Each number is 128 + 24 x the weight over its row's rms, rounded and kept within 0 to 255. Layers, rows and columns count from 0. Numbers have three digits each. The size before them is the row's rms in percent of the matrix's.

# layer 5 MLP up, 384x96, rms 0.23, rows 217-245, columns 0-95
097:125122095091090130120122148146140122129126159120132144166107142139118129105180126125129150102151169124101157149107126152157177107098105176122108099102110114114174112137104071123126181109103110137143150106164130106123150152153140119076138090104099109146130107146102141135161138116101098152
098:184152129106126130159113094110103132100108109121163136104105072172139139119165122120160162130152133137107107108104095143185143122108133107128142146155132151136151096148153100104111126113138130087117066116093117165098106121183144162112118127155159111124148119119124100126102134146146105135
116:140116097106132117127126129151116078114152157125122112163125099140148079100142117130158142164161140149091105120153109139158119138120144114115122101126091174094151117110101147108134138118146090063120123126156172134124134144190117128116107134118150115137124120113194173123133136146149083157
105:174150096082130125107123138156123125121140082119148089138161086143125106162133111179139105127141174139128129153127147153144120137094110145120105123125095111119147139144105123146178098049128076130124080143119103097128118110148124164103127129135118127137131132135137121143184165137111136101
116:122109092148125158144104095126125107097141123180135128136095103143151089081170171095147110109156140088114102127157113149110101126110125105153134091131126170153133081088097135121108151118138151115128118156118145129091124122139129144138098144117139137161118116170158114148189088112135102152
103:118149151146129130160124107178110116194111158112121135083145103138158144131148148151105140142128114122085068157111091129158091146130123142153130150146124124124101138162151166124112091099110138108148134134098124074152049119128134164143103127127127137112099141130119112143118119146157103131
105:106115109141116155114093112093081114135107116137107129119109106174155126122139137125162136162132138080143129154126150154188106128143118153087128144119114159116117059133183117157132114106159091114139090158109154154132105110155120119098099169135125138116167143138120121120104141161171128142
095:131140126122127119134107160140120139139060109186114127111136125124169126104132116106118121122153147090072135100140123154172168099164141141168116130082097127128151140114129126181127124152118082093120135121134137095163128073136100121123130095115123141155150143137122137136136128187162101139
104:119131093098131122118069127125083143164107098112118182086133111125132101104167169150119129152145098115098121125140118172117162157151133140146135120164131141144154156135136148124155134087099084171115117194120111122158130094091111163108127096102136128121107109139117113139163115126126124130
093:110142069129125111171109155135103116137149150143157161135103113133166132142126111102141168148130147100085126175144177135134146097101120112119152093128089153127142080187140137091161064112119143137156131138155143145118090116138115124119100121127136123142165091130133130099143130121099106140
096:128153160145122110133085151137144134186132132160157128134117138125137134105130119164127136130139157098105096130134157105123132120067113112144121166105144134156097140177138153095119090140119116065112141191144115125108096116125137120119103115124126137124151153145144134103103162164170065143
091:141136112131133147119152133131091133125066139133128129144103145154108110115121182104121110126127064169151110153117116133124129140116128113125131071145147104149164139139117114102115126184089117120156130132089141104111119137178082148099137196113127156147128078147127114128146095106106141134
101:168132146109150111119133123132158129157134121155154159106121103110110088095134148101185140166145091134148132127111123142105096084169105124107136111137117140155172119137136127099105098124155120117179128119111113151128111089129114140106153099089168139134112122110145193067137163139135108126
096:120133088142158140126096109137115141110107086124150116108070086105136121130152124138098154105149178117121143159165175136162141124106110142112125101108171115146164146122150138134160157084103119126142172144151109103093103117163093134076097131117133105151149145158124114155140107149119107142
089:163194161133161150132134140128121141107128090146208175128102126111129170106152137130126116101132126118149106150130103158165066102111135126095129094128143145142116121135117118141146133140123152113093121117091130129108140140109118151078132140133167152152099114137101098099139113096112136087
087:108137084124134147097110087174119109140141114108129174131110146136115127085142113086147144109124127126081117138109132145122092107157123148091123138066111181155108168157166140127133120093138163109125126147124130145113101124158146116095117148106123130164167107122158172162120131144127105174
104:131162148139095140126085164110108136145091140141113101143116143171141147116170106153154130121150140114110136114106135137106145155126108169106128122090124103122147094165088129175066130133132107096131137096108106133122101150153131131111103186127143136138122120111080174148188150113131125107
105:127122149138104085148119133148151145162089122137112109079139145170147142094153149139112151138151133134080109136110149109141123135112119134135122126077087149131143115143111088155118133127127144106131112182135138130120133133125125119093087128112188120174146110118084197098173114111122091136
112:154122118138098116128123089135103130140140155165194113086166059167154139100140158152131127103139123124093115132148140118141123139127115133084121130111117152149129122161123111112114164158121139103120154161141115100073126123129112141089054125129133128164137093154155130108131114123126109166
094:134139120136155145089082100115125074120120145161109118166126094077127112144142111127120162141193116129123110124134163149147121137104150167143133135119116164125123103087170139091121092115106148124169152122133087089125097125129143107127142157152145127131121156132110148126123125100181084165
105:147127114129136174097084095118112108168102113160158109143122093093151095116123111118141135148107143102157122084108146151148125118104111147154107123144092131188113103107137172144131124112141103106152154157133148120096127097139107181098139149066162135115159150141154134153111124156145125127
097:189145102113154076156122149168108142082109133150147132074125112118162062139174134135189138130145093104110120117103154103142093121131129094117106154151123101127114154164129122134133140133151135103144129146082133143156105119141120130111135114157160136128139155107152110102112137131124087124
103:163104119113115151127116115113097153129098130132146141111177143121123160128140227137162118131134143085135122138135145114169129151173111149147120126123142124115170108161095133096136124154129095082147129135134107109141133128094104124084088132137102157127183097136124121098148113111128123165
097:134161153118126118108103124148133109163093133139133161149076117155114089128125158117111124100148114128085125139154119176109128170128133087147133155127107128150117148117084153117128098107142123118164122134156113140119056087153125174126130155106121117106122124100150107138148082088185123140
088:137123126144112153154115123111156141148080095130124157163092150100142121157134110120124120162138070110112108145138090130155106112137139185140129139123099157150142067128107147150104090154134120127137174114112097122140151087146132143133115116110154155146156097185111148085102144155119094126
096:195114115111157102139098118120135110140173112140148138148097082114145143105131133138106158131152137134127092130125144157121127098148144084113104149127141182116183134171106162108148127134132096111139120170141125142076092113099136095075135116141115124127180119142137147108110136111157139151
099:144147105098118172151131152162097096138115134108144147162176130116123121088151142165125104121122126149149129154102118120133113147142127144118133116176100194124133123158119117103124144099064147127113092176129105092121179100142103120134127135087105150125155101130110146140171098152149117127
093:121148128150105158140180141124100097113168156104138109119107110139126131156151141088141152134113127102134125122128114111127109144130104109122105086098118158132175131195101102125108128102068104134166103123098159134111111125159117149125134125183118151120135143134140153067103082111095127143
097:117119123117155157117142080155144107152132113166141176141142123129136128112120165143143105155148118116111128143079106133138116163087111109193085138128125102133113103183125123149121084113127109155138131173120099099093138094104131123113151107143123162154135082131164116119138076133164121143